config = dict(
    norm='rmsnorm',
    tie_embeddings=False,
    extras=['some layers without attention', 'paired heads', 'shifted keys', 'gated attention', 'a norm on each head', 'capped logits'],
)
Each number is 500 + 50 x the weight over its row's rms, rounded and kept within 0 to 999. Layers, rows and columns count from 0. Numbers have three digits each. The size before them is the row's rms in percent of the matrix's.

# k: layer 4 attention key, 256x256, rms 0.0988, rows 155-181, columns 0-255
# q: layer 4 attention query, 256x256, rms 0.101, rows 156-182, columns 0-255
k155 075:556537495452362517661471581416501563392423538598430474563522464526558427443567450512432538495510442490567491593567578487521565524460521502470548420339508477398482462566431493497455522524529514488433513452482510451374516493580499428445538551470488489502483521492551497482521495544461511480533449525522475514516543503551572511427489497563479497527543538525482562507547529480573578500552584427496550430457477424446461439541490510512474446495512522463568473531483520453391469545545444440527458478421455481535461495508508452419473528477465447479479555497571517445420461557575429633458399506472513462525587543532503490498526336493417476528430521484545489524467554473475472486469504480356534468526475480596477513498551511542491453469420467484493544557521501472526477544564462
q156 098:480489410491521428475512540419536412454495563505522521534495434566458491502426371496443515528509548537422469525562536529509502496504445581485490528445532431456560522549548590552481544549508446458517473513546404413477563570597563494485469541532506569496462546469513489514544445457426563554579427561604448548598397555543424469500532517459508414536472480457560482445528560464566441481440515424601551491546396500491503496549583569523451426533476490529519445540467458495548512553512553543540487441529399545498556545478453455478440535584509375511401550563458468455515508514525577510447544570528475498452513464513561478542515492452460372568487501447482526593505500471449580505427495585541481489543414409525530514410577583556558455531501430462464526504426523543476471449510437
k156 114:489575436417462572544472542433511539558439538510448498503450525455523461453496480524455485548463550476508545561508444530407548486456474625471480564539459470481529530543443608481423452579541593566493508507512510508399476574512420514440482539457531601472491472523581501463535557399601524477494427543518487523479492472448485509440609528552482520423529519564411562529514584531519558502557592459612560438568474451526437525504504529504527499542532486504515535539529528607448494475460438453497477538435420492498577504419583452505525481486439509502471598563532452490356543582603427497520480565518523466552503446491568487586517410484457519446470562458577550460491598486534609488432529529453522512527439432494506398474536450521533523460448457507440564607491521452493470420460473
q157 083:512537461517490532507514591467513473493405601505599579486557514418495536525468522512448475503450476620435419502515496516477511529479521448540453440448552433522514483472534517447631454416525381450541541488508526514500585513468517511488468397552514499510438501424509511530518464501513550541545515525554509597563528466521528418501556515424456488507439514559625472560483515499422525499570455517452468455456492471580495468497455599499554505519343498488497479462531547561570463454512470464557540431507513511529522468513458527449475536566552513525485638574417609460545469465514453450392452533366489518416517513550432497460562469454465501450564427433559358496477584466495489412468449597545417477463485487459471540373556507564509495443573484554505495446525525509453502493444497
k157 106:515557447445401518531457569394528643445572485582419476480529476469538505439576448516499459491518460531440514491520557559481554580482490537510522450480419463564427546523547459548474558534529571505405505469445520469458493442505472468479495564441568540528497474558534544508491457475524511451417530535507468479466573445500557487422515597457438545537495490545582543517511581469576637501504529487522496532467420457510461461519515546576533503570593510517488479586480460508448459486505472479539500550465453538574447505480553352530537518411439430439508450476541416508416567527544437509504539448524581451533544475492539440549488461510466512552442484482582523532528578581595537438432498459371527559570515437654513380549589461560535526483446499466426581501495484493530541526527486
q158 081:539511517512489533484468450531450508512542526519445477504492549518519518452616573565489436391495509531509553511536493364510551532417522488545473483532430482470457478636483545437464526406491478477417478432370520433461496479490479489536527497558612448506496470476449514522482497538444498509475533380512514501495592486523534566399479580500430570450526520505491591490557556482517528495510495446488445541451555454464453431488538407518563501460531505564458476608511431546511465467431480391547501519461471473555526483488425460372516457345353472484554483469572506475441434402545532558572533441441499428466448530477495465457482466519510494412506439551564511477480400513472440543457455394452568512487533539513609471529458512480489503563436563523536582487542438530463479409437517
k158 086:476447558527532467516552411690423517535448601437573587554464543432470534529475442532585473510470420457486526422486449488526397460515433479497545555538517504493533575405556418510512504445482472472471420553544438492569516479499438495516537520503386516514428518513461484433452413511584483505471513551530489487474460516511447591544556450487536506569535510504519472502385401452461453445474406523506386582451502537550570529523449457474516548485539470495470461506513484531465500460447528516523491423491496646592466558562503480511443379511582561515517463414533461591450556532522586508581596490448522461452456492463556372475458494464561548505538552511524515504507495526468526450513522484498565552524575452450548552503467583480467571527552489538515501389485558551435449484529494
q159 089:438417480532507492423525560515491494476525495430538417469415540529476527538557470442513466505457504570409463555434590402598477508500599496492502469455548542472410492454501532380461539481524460474497450538404450573578484481495467556507552466492464463519473617524534510482512501579558436534573565455487424515453422599502488488458560499606496529474522460463477528501500596513510429544499551430420558479457575410562489480485440408536482423547449536576410503528446500533522526476432492508542504545491480531593529513506515493526429479476468546507528572483502523475510543466513471367409494468485447510428575541451446453469500466481445441504512555469410464551453405533664565435488406455583451517471465514439448559524418566524470557458544465472580474497545476541483405463464418
k159 112:534431491488548592375506566417524503431658511486434531509470592428476553439464447477465416566538521567492414507559489471504513505396541481480428341526532483478544447534497576420511563500506451432528485518476576536491497491493590470564493524535413457474489492590526515535482459518489472492550467456489491472536453521508549427482419524443471573447473501541488543643518459505459529515545490483519518449530487545429571494554486505557495542507577482604500573564516462491452451642471496550541595473557479584550470479414456505480513559456560464562480526484504506441548535469511556448505332481385584534450531489501539472522487474488436506514526479483488612431542578389569521504593489476571494501477499501489478531485461572451570566429528454516531550482478515556486500496497575
q160 102:581516543435513420505460543505468454560509522508442486410447518488432471422492526555579492406415439524533449548547416495511453484462516509517404544499422569652427501431483484511504454534512603574568466467623503401508484475530469504508544513536438596431522526490514486486502577562565505497480485542491448493424512521507444497536583473518488592390462556500572439535506455513510441590509565438557471397486528479566499535437532421438444559460504536519451529537441480539552589415467524465459515469491511465500521484582465508498535418487469566435513613517546356542511477490459522529487403488387492491595440454479438556517450557492562428399494562434547532418431398450476495510478511493527580512495534465469531491533467502423567535527545531490475506468563532478527499420447481
k160 106:443525393629431500588520507617501533546525513557467471445565417529433560447634509529515425371479485488517488464454529513528485525524556476522488497434462522549507435437527541485557568449507408471560456514477482502577482458539457480475528421505510517565408458492513517541526492505574491482545546435512492466512487586422554455518436506524433555527421461512456422614498492427535414429488566464514475570421531480414429556503468453527541436488531517499517509533535566595528538514488584496429508527450537497434448456459532439458478522508471428495519497413486503567564509580466521385502491482525449566492439426456503518425449457548490482576506462513441509528439431539428496566489534492445489468559506524574547490514499378574494442474616525436544390408530486484454442526555381
q161 095:495513518507467574465532408550464543545491473439475544466437550595516480504564451469472507464575585536453466516487490520514507460561501551445461505526529528482529525461549546523455471573510564496537561510419485448514545412454490566500545525465577520507564539553527557569514452472515486470533583438450516506486542400491469551452440436498487647449453582525474525443528564626503510567511507565538518517581529327504520553448509396544476470524613533571534428532440469419547471574497569527537534518548524521543561465413595518551533390432379538525414448415414427457482449527595452476437516436559575413548500557444497490480411488565476457443440496528550519515493428545520520497556486428487568552461466557495433507504421415446506510541491461491525490463521507520517428438472462
k161 114:495430511604507462454465529494484439429527443457527541480446582548535502478478491504439497492512527516611601560508595510501508488444421451521611385418500552464519487510496526450549553398527427461469526494467581524618449475478506568623522456471489475527489467546480491458475569470522518540553480353478470465532441537534467544591427494485563544489460351510400453520529558380450504525471484484547541516517599481504473463527451400556495477534555608420472486452548524514467494451521478543544452523483533493530453451499457496503510587518514518474516482406492546567523431404524537489493495450472541552410397524513478546487467653513522596432534407483443496443428454459434508541598533549469515499532577608513563577548509512510517494511514467477571463529531479473507451441516500
q162 116:575524523494375461559573441463462485581450611569496526526408588498470526469578467498475550489429510478562444630512492419541477560401471478511528555485548528592527523538511539511549460484545520557466512481479520432452513501499501580464471527565472539458415481382508440519529526463582513495549540468525449459473491570391547540558469403586435487432474440466550475484569447442413502516459495533481476524491575492546534534506455453474436470488552520468540502540464552637571522481390522461475405564440454510536513483547427519503504524526550507380545522503505513539493429575491459518495558466459541510474434492636532453463612536483478483437546483444619471528435493576402452524486492546499532476517645551493509451547483506479590474476560510477520492497497388535517476475488407
k162 075:525486519518523412567470589398492542459595507540515517437540430504560469505540521498490503488480458506494524552523559480579441604523500440519510441404510631425473400521501424468512491458460492489399450503455560506475558512528505466520546502542473465506477534474455574524489516511452529523517517461488506520530470584511540490510442441446553530555553602447486504524508506435618485443565601471478450415455415481418500439521504406528547424491523449559538442561513517311451524498433498462507648488505602476461414470486551477542504460438400479581482566470517413503495450505549468534463447475495488605537594545496542559429493442440444477568447506481489475527476494416525480532472449438404457534489472510504529540509463510545535448589524519420498409564585544568466484572486578
q163 094:474545538522603487534548489457534514515458565528464578529528500503558543623511593522482504521475530514560500612409506449410429460467407521457495526437612522573459509427546551489575425554516513532460486506570449534553505485491472519507523535343469459632603459533388557460480492459475475495513430461539552493471516532513440538625458496451516457545405472492435469492526451495445432462439543486467388544523515511551472529412525498395512442552456498600512552493481387548545460486475558445413494515472562469511499404532475530518467553529487492468484477453436526510540600415443476452576510546495469561510362388492488508544448513527509520520504333471509561446516434473469481480536523470507469457447556496507426467489560504474569498530503563539481475515537510466432454545547534
k163 105:458507557506454520491445522464482469549567582475441489564478432557479424567534488517506509466632560494505605517495564490529541474461444488514372523522501478516601486426514507495468511547517601523388509549468489518573531466451456559517490514520539494530540508487523523586539505471497530566519530495555480508509511448447461587412545524421482458416618604445598568547560548470488614525535509533419518531434422503516518471485512534566568374495553492421474389509520539465513504589487530504564526522544443525496520535576411549493411445539432504499472420551542453504554549517525488508541544499441479466555465549467489541508420515485480468488495484564451503532479528494562426556547475501568548482542439436420508568497415588517397488564468431569634413466532524612602485572519490
q164 109:546450534470594503430604474482493494492446511410568528506479531469550481448454521419455480518446564515411436540522492444469460537391518511519572495535536516530626569468541638467554495540525584440445527577453552527469620473487585496521483527535493460499492496491531523471464567516523511477529411521528543598528483541386489445516525498532403534466513460510509528428533449446410411465489480502424497497463506527508472520455366550542483443465448524483443518483472544598516503516429538548531398499534425532514555488533529535510512569626598502504535518558498605441453592485373478534458503555489440480482504401544493474598466492504500577431501545469446555591559525510457473433549516472629468513508555537477556426450538528574458498569541465497585414582515468490543474517492506
k164 099:530435545519528478510454542435492546465530472502452541517493427487466500583497534447502625606565491576476456566450478499607556578583548486534439479508576555474452448506551510529496545482484481517424569442481449581502607491503506546530495499465458493495514500514491493466549505493422546556589537468460431466510506436488511560435527549488487411612486579438545476526489573420537547503525459470494562380546401432409478460502510420545540493498483517523483373572543426508455492544547506431500551597455525498425414507522427520488531495454389482510440504434483480492588454575554407562534502527516415598546577581620509499507606509500493408574539431525457441544546437475506470557480459499524556434513463504511494580452536551486494496504477465441651523455526452537495543469512554
q165 111:518483476480442519450537563562479516523479361463460435572544489426535533515427587558488506464500551517532498459569411502488491441497517436486444521522509530424480529388497564502507530590492516536513479535596516481509437546540463486496504575550492567448496530534466453460530436446449466515425443526479461437496426515597405467559531489529576528480505579504586551492439458467553584494435545577433574390525545587471534432438587452517495555565540447386544417534492491499621521564508469559482490470560427391532485551562471529485425460491543600509414538529660472548498507518479463473385495488435478466522487532490484472405606498456538449556470560504509485497525474503574509468537564591499515503483500520461496526452440459515514516514520485507574531467589471449506522395436618
k165 094:491456460534473466516456483510452475575436503469545473405515467625527445507599540465544524519568560561444401578541546482555564501514471541542558484513432536555418502575535569465499433491487451541626501459491506481459481583465490448496523545458542560534501514408536371511455503542462532462529410472511531517504464489520487478516477576452492559504459468550575478415435558466509458518535568440506415495573567510409432575496508462506529557503540546583510538528536485587600616405455498476578493511573506474458629484578537380451494471411425451428514612485457424533507461448501545498549476618462502518483499435501414549497449558504478443494479492489581513475585422479458495531437474455472494527469431483463549494565495516469413579566575511418452571463463515559500507527503523
q166 106:551486499564465512448503537561530491492420471433488483495508490432486513484516404515470519565490538546431470443466537472488500483541539591470575439594432531443559561523510508545507559473507464423563506531444547539514555491432625522533471504481501485459533493449453476412512568580551466534465516543538454499419454446551538423480589561566400569495542374517539500404485465503507470587459456587369436416457557405580458532569475602569474502563509392454495586536507555450439468514516423529523361453469486551501515499487520545519550475536471506496604559553523515460503556502480434490485510515514531568452637547579572443540506490444470530459516450558488449460553430355505475426490443546511425468478502553528574518584515435484515553468484418477511485564478511516493545499519443
k166 098:520473487477472504505523553640477559475496513589584412512457448335595516558482448494503485455408508526503455343498492419560472503512516403543616510456559466494493425540596586492552530446550455518407478424537457530456464431509520537514534426475491520484472584527441524570496489574460517477528531556480445482441481455476576463641529462584449506555567528612502492545371526549397523443546504492481524571471465508576448509501483506569433585552487525498515483513442475586513503497472565457483483577470492533485437452459464525468516522484440515454541513441457505496498530507511506432446469472429425458445589491489460403578570465458569492549476556547492505524539521570523527449555446483453554464592476568536467472488496562464473467479546550445400524499465498464404561454465487
q167 100:500422504395491557516501480521477494504520511418534458519504482511466541596552579450545526480452495494511456558498468556496518514501476479497419575511433485552539542434519400444488456445518526537496458446598574390631435455536429503493531523500511537472493506460556494471474554533517480411427555541473472493509563427535463514498524432444541511452453589515484442481435511561502558550596508534594503451516496446528478523511474431452494514539478528452424497410432370502578563463605424450504555439564563594585436468446463546583453445553567523510545490513396423503542498380520523440578467451495539478452432499436470545642434481459571485466514503513500458511495541558468526585455540432454558522465404508482472570631459552441445485485519494578422547480435551459502481489454532
k167 108:476553435569526500508604492425567481366435448486433505492510508561549516494533497499457458407467471481523420455499496472499518451546548558520497353505496518461440531493659440479497571506515474476562516517400502556619427503449528454573473408488542446532465425484518564627530493419520518518500509476467574586545481537497489446432470491468417562467511418496510521460515504530461444544430474445517558538603549546467520443472449470526497452402503524463570554417533499486499459468570490539540540486537544484558533497402512590512544486464578480553581459409507546496489471487488565449479512389513548429353459552551441479472476535559436569478489485455440578551452494553443519522437542513462463551429532530543533466435480415590520412434507537534506451559490437451455463501544486
q168 104:445529462480439508450468519586480579495410533479437491557523535501501443499509581556456553468554456508460498483510511427511525483532627432472372485540479464371432467512429509464481505509505521456526414506597570475476565460547551624536453419395535534484558513460494466466561529575454480456518533535486458511495522441611437506511414549492466514485550435518538504513461520492524554501584499504470556463506538505490546456495446572516600497485456561466484436493444517479511512493523502455550606427505525490448477550498457502477496523485473497467421527454531457571458463529504472484488486557533552500475571459452421583512490397449510448551578475462569415344501512355530395353486352495476501518503476590494550471605472488461477426486448501478464520496591538515445554415456532
k168 102:497492467551485395497455566552521474613501499495493535482516493501457468431474439545501534433515460542431509381634583468530539475497522503534605484569453572672477490531446548482475538427493541552432534440519480492405480490454488536515460576460644478501482457540434393399482451480431486420574510505448476488533467541556439459373495497450428526428461534451522496515496492514554475536481557512531406520529485478490537506492540438522512535482526538477543449469476478502532486464576538454541459557484498545476512463441521421552531595412471530447566559504607528516592411554473526557505509567532480488620507465507448497430417566476511414507519512562534480516493469451500462540450514495384597443558464446612604578444514548548530558562504490461509571487481511498567542463511471
q169 108:550525456520467501425489487532476555497454434433504469515539451502476525501478443484493557511596602489438548533497497496501499489557530533469525477611449514405602574517444527540439458626502544434531474510520464571403549521466542535413486493389506561475572463534468500460514510560476484497497388537541514535445486426572471496504507578583464583610566493531539516476526473523488485534532416578485503557503461505523500546452498532583512482481556408453502405455459453420408488551437439475526521476527498520419559479418471529610533452516426509526496528487562447419473575525529499516530555574559499492542636536498594518573542471489522524482449516492592464532596481472494427426581445505550495630444474612417458480540522461412456466529391499563507481472487566551494522429587473
k169 097:486487490485500465510497526584538490552437486548497438519425474508520488472527495520485478479478508502482518379531502468536508432589501445553571524504552483535498543520476528465529485449531479605439598458500515544441540446442409605547410500463542470464468480490473483407540528453441546495503567484513503426486516510536435539468445445538508492510458497520554531482543548564463550458497547461586487419521533513436510454452540431512496528462518650378478481412422620613609521510567523398503432687482478472482477436433481474520487487537516462453482543485491475481486446555406505496481497494607471478483450462534416449584528582479592417444566522513599508432510416591533454453503554411485550421544492456532445552491492492461559464605502545464436610553442504471477423463490483
q170 095:459529470397581538511497505442518506536494537482564557554540373496462538523491576535523439506380514509519546499512515663441461489519458524475496549577496503568562518468470512506564445531489454487530510488589509502509481531574562455503527558524520529490511565559527494452454424486450470544386354508481430502529515482509478453584566547444566457546399566591427468486451484594487535476542486415525490487525474575470519588460577614480462533583451427493594576437514508498461505514483500445463510509607541483480510490557464523535417441503485507584537488545528503451497468463455496515485498504474467581613409520446430535614393504476529561493545515522424532516522521591539442493459553599531421430515438377447445551483574560513474530467506568560450501461466538465469475529510574
k170 092:540599490489418546550502430507536563527504481489470415521517510523497449504515563558550499490569548483460447401498489627474599425544555562512424478482433421561472528455572511548522530587525610573584469461463510515496525523469508377519467426466522532500494458541632460549566472428525530541489559530565470517481571418439475541475551526424470557491534555470548488471543491552518575494490523588433565431465436534530441511445536573492504515437454519447448596481477558566550507537533481489374409471479455442493560487484470499412532476533473486495482387574528487539479553493448524467560581517589492435496489510458348540452465520548526434485498523511573503500516569536526452430520531507452464525557413552548443468458557422482491530564476550461476536491427521415620511559542415
q171 103:543553506410474581487562537518487501500588444452505439448562540463559508473490581580475472531474455478531584409460416492419399523386631450470497494510469531418497489453459528486510537549504554545512536476521518502441482512528602495492474532567462462436486513560480514459491487493445422485463430442465423473472457468526416417447533523553473557472542492448524545355477567439554542460494507620376505509476513440450583443572551525574492581556527470487502531528486496356502458507455462504522523559537454454485433505497523497398455421507492524429573513553555534446442463416501444485486409519480530508523532659447492485454425488419516479470436550565550518515501492513566457423505484576476538496516505483470605485560469463547440511540525585516445510537646548454516526517466504
k171 101:468462516458520508540478489602453534498394482497555455433532492441492538479571463552557539490439397474438419438533537364561483528512554479508489445483448492571486548489527550596503523418496566463528470471458484606415460490503495477518587496477538478503358495488446414439500521626513436519550471512496419468379405444467508448610551489495554511589530473485537488464473475496499464545549411494448486452519502566451500485519497486528469484510472482547525526508541493546520621454465489544517528479495469535529543511554432566397509477500475487566564612428497508499448559481473521495533467532355519468452546547516515435487530431489481460529426557514543556405582464514513478431539442497517503476559515529470499421531448611483513590603595486486512618411422506608459575513529515
q172 097:402492507549501500432529431493458566557527451471532425605514508533577502568392588572459534521521539456486534416492499572393531461567425501489414402559510479459562625428486555483550518429494482545513403522542438508487506534540520496456429502467429589489444550487402512418482515372452517502393552452487448505484479476500509527499482480457444465425529489554481458520492580498539527621433514594496568468573525520478591482515495523532393520567552422500557521461480538478603494546388549671484605536541407490526419527456522473490459498512461461484495467562554511522558441484462477427470549489556516526535457557479466510507611542535523488542484448481482459506487505571480574536546512594514451540495493519455444496607455467439503492479443528559510509512510536413526498522473489
k172 108:562532495477546420460505617393589410433547510499535496439521534604505498548523515499497516572602477561503500560572375526543521474436532581471599475511485591581495441534507515555531444513488530514505426462502517482481503571452562444544413474530449464436546431554558353574558484579465568443516472465512504503480409495524473496450441533378521476442508553544516528451507489506514511485615553459573569429533478490511494483486480474535433475433583479481555595478542535551544492555535428415489512523546536455490493497556583481549549588543500514402483556496476512489538511502410555573521458531596467538532431555549378558546446533514519463542431497482508526518567528435528526537468521533558540491409404512525568409494542532497470523550508460509451569569499575497535520561476602
q173 115:525527538426534538473431476524402450610529466496460551470529455563377511476476556523521509474532511517571413532557465548466440499495478455538469563548504543606565421395504464504526406500496447502512472459523472464520525493495467459454550580561566575435514486481498400573489477467484498529524452526494509418505499495478520615597433565407537505421517567479503548567593435472535477491555515453612485507482500512458509496465568440509479392384559526447546494528516497492514598524484533505421451465526479491464538630503396516450467535505474515501427389466631374539510485516524645590527494555474497417498461457458489553473462512504477472488536518483454591522495495534493495568587529507552561503567470415457504494437450525502542485581527499545524434442450420537594513415504502
k173 099:488516507499479505570565426556526517465513548507623572473526489639422501479528575463438508526488478477545534576452408486475465518594474489533544500414474523449510559553515527404458496477491419503507504508548587525507484497546481502487549563533426480499607354416584509530500562400601548478534547430542528523544496501485531453482552486455486482497458499509453469521463501482520353484495477483557456418518535458419409546462498462435500502451456472545457522523528526627477526493466527507420480547499516505453525425497542476562503463510576453557550480498358560592573494508395561446438489466523514515467437470537548560378506517549522447479563560423497425522474476437382520578413600479511463511417522548412492542476485463436557420506490485535556476595501537471503484580486491
q174 096:483493538548518463546520444515463538484543626501489563408461535570477479372416480520517466471465463413456565482465440541521468498482462572468518442428480530508473476490503531518527532517499597462513397543499464575508527506452519534486515460457544528534488441500586608379483472466542465472572463436443469498536552532369508569508531479452431519490460411517372401572518538488466514491525480530487415486477483441518447611544395548529507477446459573482472586511566558505449562587410627549520551549521523518444529422524658538473487485514487462512495419466445491571491520560454514470548531484528529535487543442400516436426453460522523570456522523508427558467473484480444492505548564441498480457459542504503480436595474466487406419541431518498532449544441461465467477639561495
k174 104:512552499451509536481438464508548494394583553533541541456465476458432562505419460527559486515535544450497573507542386485427451571525526516409531517524580521610502449445444529558555450511512535391479523491536458451421535468548526445452468525607477485434497472469499375498526490556510454507497468551497500505442488533415521516499516505423501406367583563466510429515482379610509525492470461493620597459496462506538525575533462502496541543488516558560489530463590446491448527539454535462393533521444466481479442507562533478450488533516601542523452473493429455430470509593461565552515459473489468480544470524595361531464492478511526488424558476527496458671439526419514546571495525560577499542481407520511513534383580506520582490443502515527520521487472547501494511537455485
q175 090:462478505420530466466528442409474507474478541488545440570559454545508480487399542500516495535359509482468495569506606618423467485466469550469471528494570434547445518463557518507548425466529483562425433507547459448496509488513425516469544620448456540508520546498511540423467539476403502520468494495578504561475544567428543541480564521494431435512486413541533451564530486524522468554516569422543520550492510511491495583443475514474428416599476498529500594401488533543523530465446559548554514464546432554516483526507467496530453525591560448477532472578486469467522469439467501481409621532433568526570501458426457551639448485493552510483501562467534494506449557625458573518427494516553434526420538379474381568557564505456535556522518567563470588492437507471518500553557473
k175 100:499569491490481502483504589384566447460555483558458509513496523525510471457496553515506499471602513489507461506494489545453582483514522622477488397509460488565511472505473554551509470544514611529501504476376497552562529531423454444552412468508468502455516382575532455594580490462434597486512554489537544464511511527550463524342556539366504532463537466475466573528563553500487583485516518463473586410475439533471481382505464515523551451491572515457538536519587529461493444578579435442440472464433545435421508488547592442520492467499429512521481482576539494500531556533513427513472449446510480526577460493542431583428512454529450427524434490478543512534538513501569432505479503439512534487519423508572554434384580511504499574526460462469496537629531515483645460472492450
q176 084:522523531506580542442454503460484525531488406486486448448574440555536485524556528482480458469545479481528609465508479461547464528459476511578525548547454584453532494525455552506436528536480501515453525470511525535605459537444458514487506630604507432554572395593484562513493427573448498483440466467498533489469465431535454509570532563500566593417506569488431553413520551568552451458469528467553485523516440453453502466483576472514415505480542543453488529567501406456560537515485464438518407552533490436475527552468537515524526541432384500562438465467576432466473514428534479493576504559497479448543461651380621484473479531487524482491384506537379514464549450558532517574505538438472528479531445345496453524469432511501501451520514504462527530561377526557556525431553512
k176 083:419509585492547575528568347637455468535461520485550536491456578516503520549498469498454425514473439433448476434508407426438473463517462482454446571518518455465553538456572485500481479500513427505604446556538488560598477478489514495477525439521463532462538564457537473515512494423590474509545514550518532492488493414435437535605490394521511458457495486524438545532472448555439479501519379542420465541560617496514562565475505555442480556453433470512453506475475533599516536499505528569498422467549467532526623533477482532472453475545533543496514456455409543543470544514528656397561478466534545525441468470493492447535434483488489539454589602464544487431468503512468487471603505471603465488512561527342453502554424462412471554443513491518417493464516498510479481535491461
q177 093:488429518551607491486487438575518484545448566500510609519528545421568459532542487447479523587491590525484491481467578495481566463625457504490539381510454492481460574507497440485540485462516516476478484559521510537554512456461435449516481438437563500562533420553521589471464452477459466518489572553489506602574572569480563526473460475486482524515472503545503425501480493554444536537468501496615382478595477459440510500493482526431484529469413505532488543430469450431448506505500580471533518476544549520542503455486591570558580526451417392590522562439484507567450558561504490519479516606508497554451508490499528469654377550552549592487525423530413608544485464464445484449513545376497470588426514571543484460485532533479480486465411498538533449516490604552444463506515529
k177 100:472530440561505472525516493495499513485469497525523496514502465489527486512418470569495517576496559482448494507558541543538513519566413512412480558468520446607468534430507490498535449553499533493474491450437405456563519463510588467475475484506553534533462563538480470488518486489433476524400544504539433454526526459518533601533551530497459299547547500503401456473541537462533513510429468514479590567359485513523511473501545517489559391571533460467560515421519584513548374477536651458563452488488463556443434490510393472523470511516491568406479407504562586435518439581489516498519573504598473495426457510518479515499514547510573492595535429541478437559433438606463597503586562642495480449570540568522461526502560518481525499463490441501530513506526436435457515493502409
q178 095:500495517601524356490482502474469540564520467485517407467586507503520477492502479469461462431528458495475519646472513441476387576494536492488473517542495571578491475433520422487515510487499438503563405492580505500537464486502558498522504503549418524471536501486449527379535486562465551531602456454563553559391497504452477497529434483528412516522511427432546517536516460444532474487379471499591442601504461568468499498474514467516431507430477457535457496506476472516515548469435515426430540536536503396447397497425512487524528469539519446448549512458531402545481576508502579400539552626529461598540554506504535523531496578477578434568441558460481533459491507450444502500445406476539460578457629505403508469544450418523466478536524572502595460511466564500523512388537431
k178 096:503502520637495490465516569463537435416548503503492507398472496527467469417631517522487499533500428355487496519529485435559461525544445432494508518454449517540545430565391490450524439509510517521525542550517482519552510415496498515571486456508506484472435539515521445472569499530405541506560553479577554477553503590517449595513358530404487526565475475497503482505429485438500511504541438493454534425488458444438511499547525422471487414459516441465494557501498519534473510549528561443433559525529602472391507541484442458548435501426483526443460528475493625455584533563447509442513443593482411534529474498493457493412485438502521482531581456502539529573518356495473438539529464513598539447472452453421483559456494446498547431527545454530423536519457490513568400624573451
q179 103:505498497597558416423511564419498557495490507413393366491471540475511547577547472552494463536426506570476511505494488463569464396551495478568546430444414484522454516503421583504464557436490484511555536515538583511593479481476559425481512531477470431526363499474522522489482512535522463543569498509450460382521437592552523522524629473548430541531478494437628467489526450526547480603438507477478495467461522519518483493510477428520396595540489450429464587554480502465464521511432469603472401566489506465530525463511480483494506472465513520558533477542562511448514551542563480423402504424503390546499583537473543496425476534416556446505526536501441505558521478444558546516485493548529493578533550482567445582427472468534488474454466454459502555534402552454468414405551468
k179 107:461506443480491554430514436545427525483571518477530455481535529410479622487520517425428502521541520524418519502428575531500470520422485457455543514436529524529413452491487455477534522532496538495571446531448481529558457519533523503489526468501459485525442568534480491458498448490372459460381443530495482548511474407556504431650367499583563402620536576553492413578388543420519542463584472498407520542432507512528496510446547512521461463582585475602482527500512508495544450542418511535512592470622503500449425521455498473440418450500474532503479526381492567484548553471488549432488547485332528548451513475451479509567513545477501541497496529515476542470535548507479537513600436492498448540466422579406417525560508532463464519482499509440538512506499448522481581539475495
q180 094:483496505518461566508473512495474539451430529492497473419541482464459531472542552556471501510398441561538512536510535519496453462455514472500554436421479433548419394506476549413549487484506476512488558482445579482498536510459458525447607493362587543523545513538527600464454539482496463570467530492477489441476570533599522491515563498524460640461479541576443476570495489522519624539589511397443557468495592464537476381506453420531466418546465588470518565505477573604539487479504521433512547540500517469574553526515461382432441546526514555497527500442538464587474429522544430458494506506460553471473533545491414520422411431456470570452502407456573445396411492586505427496503461551466502548390560482564495521592440476538526558502481570557477536512561523473520486516446486
k180 101:487468500504469435532470514621475462474573479513495506469547577398488491474519527520576445505550495523408500388514579485472478462533521468446533353420451523530409547432452413496516513487511513511432433536472409504515465424559619487474508535559565526536394453587488428496497475562473472507431567505521473478489574558527562497479487477497474435568591543452503536495485490458512584433509570510500508570419499518450455449515415547562555419509550491511472460475601527473429480569527578550486529450512511575503478477541494441462454449441467509495497404479587498511591550443489517535463510495405497500455541513500425454384448506530488528537435582536494552505510556525547499509616508485433638543653551509578596548453500544515486507542464500474506459493540520541574578617527485
q181 103:542537534496383537521473493540500500526496475516468463439451539590481528507475491456541550469414462457573527519514476467531583532430384486503416510499489519583481542513529580441481542403516501564467532480541569413565472441559546536480513533499488435464485440417494429518463530656542567310445576490485464459482543457498511488473434504432450499314390526538398437505501436496499501557533458418552456481488542366548435532595476481504457581462552527422460531501431530548494555491516562526516448411433554528531404453517479503519617530534436476432553511469461474524531434504479536441560458472472540475481508521449544454565515475543529482463484427514511460451438485597447491564475501495556559465530498505485512477504491516430579461542489618503479570468413493482523517496490496
k181 112:476558528462511399479507499504504505495476561522494530516514518507449538547509537546423476423458514454542545401491373453535439525491554490545591448424474548523477444466584442557509541454514436419446382537509442534655490511544517521556540423439477442542486389445489592602474516408557556530558536387409489520624544607419574526543496441463508554436453453583544481556490453584433453483482445461511517504502510455495511482456420415483528537456452488454495433431513531500437501560533550504485515544466616532496533476419526558527525541514545533533592467460512468526485526507576652489441551440466528519532563491489472516537467497517506548534468526483357486519450469443476503523468549432461511491465556466406537544450460475509438452432505512525479382516491525509496434469484563
q182 102:604437530487483581431530569409510486451465459532560550499546485461521578468444544462488447556551600597430465641549483445504487516478481496499365506465587524536451469601505519486526559556491380464523489459351433534442502530508490441570509507581520493482432474393475482497484421481521543554626510528565570552468484488388563480575467534445473507502492613461496548567509517398457539451504457583479545522464474471556494511451509500482580509506553450509441441469515500571560519485492510530549448394488477445430520505491483531508515479549450524518532565445476522485498494532500463517523475447413559478487518411536516545485571470513490499451521472519525441456474543486435510557483468546569448581476579643507438481438545414531573539480468553476603484436430401503463434516467516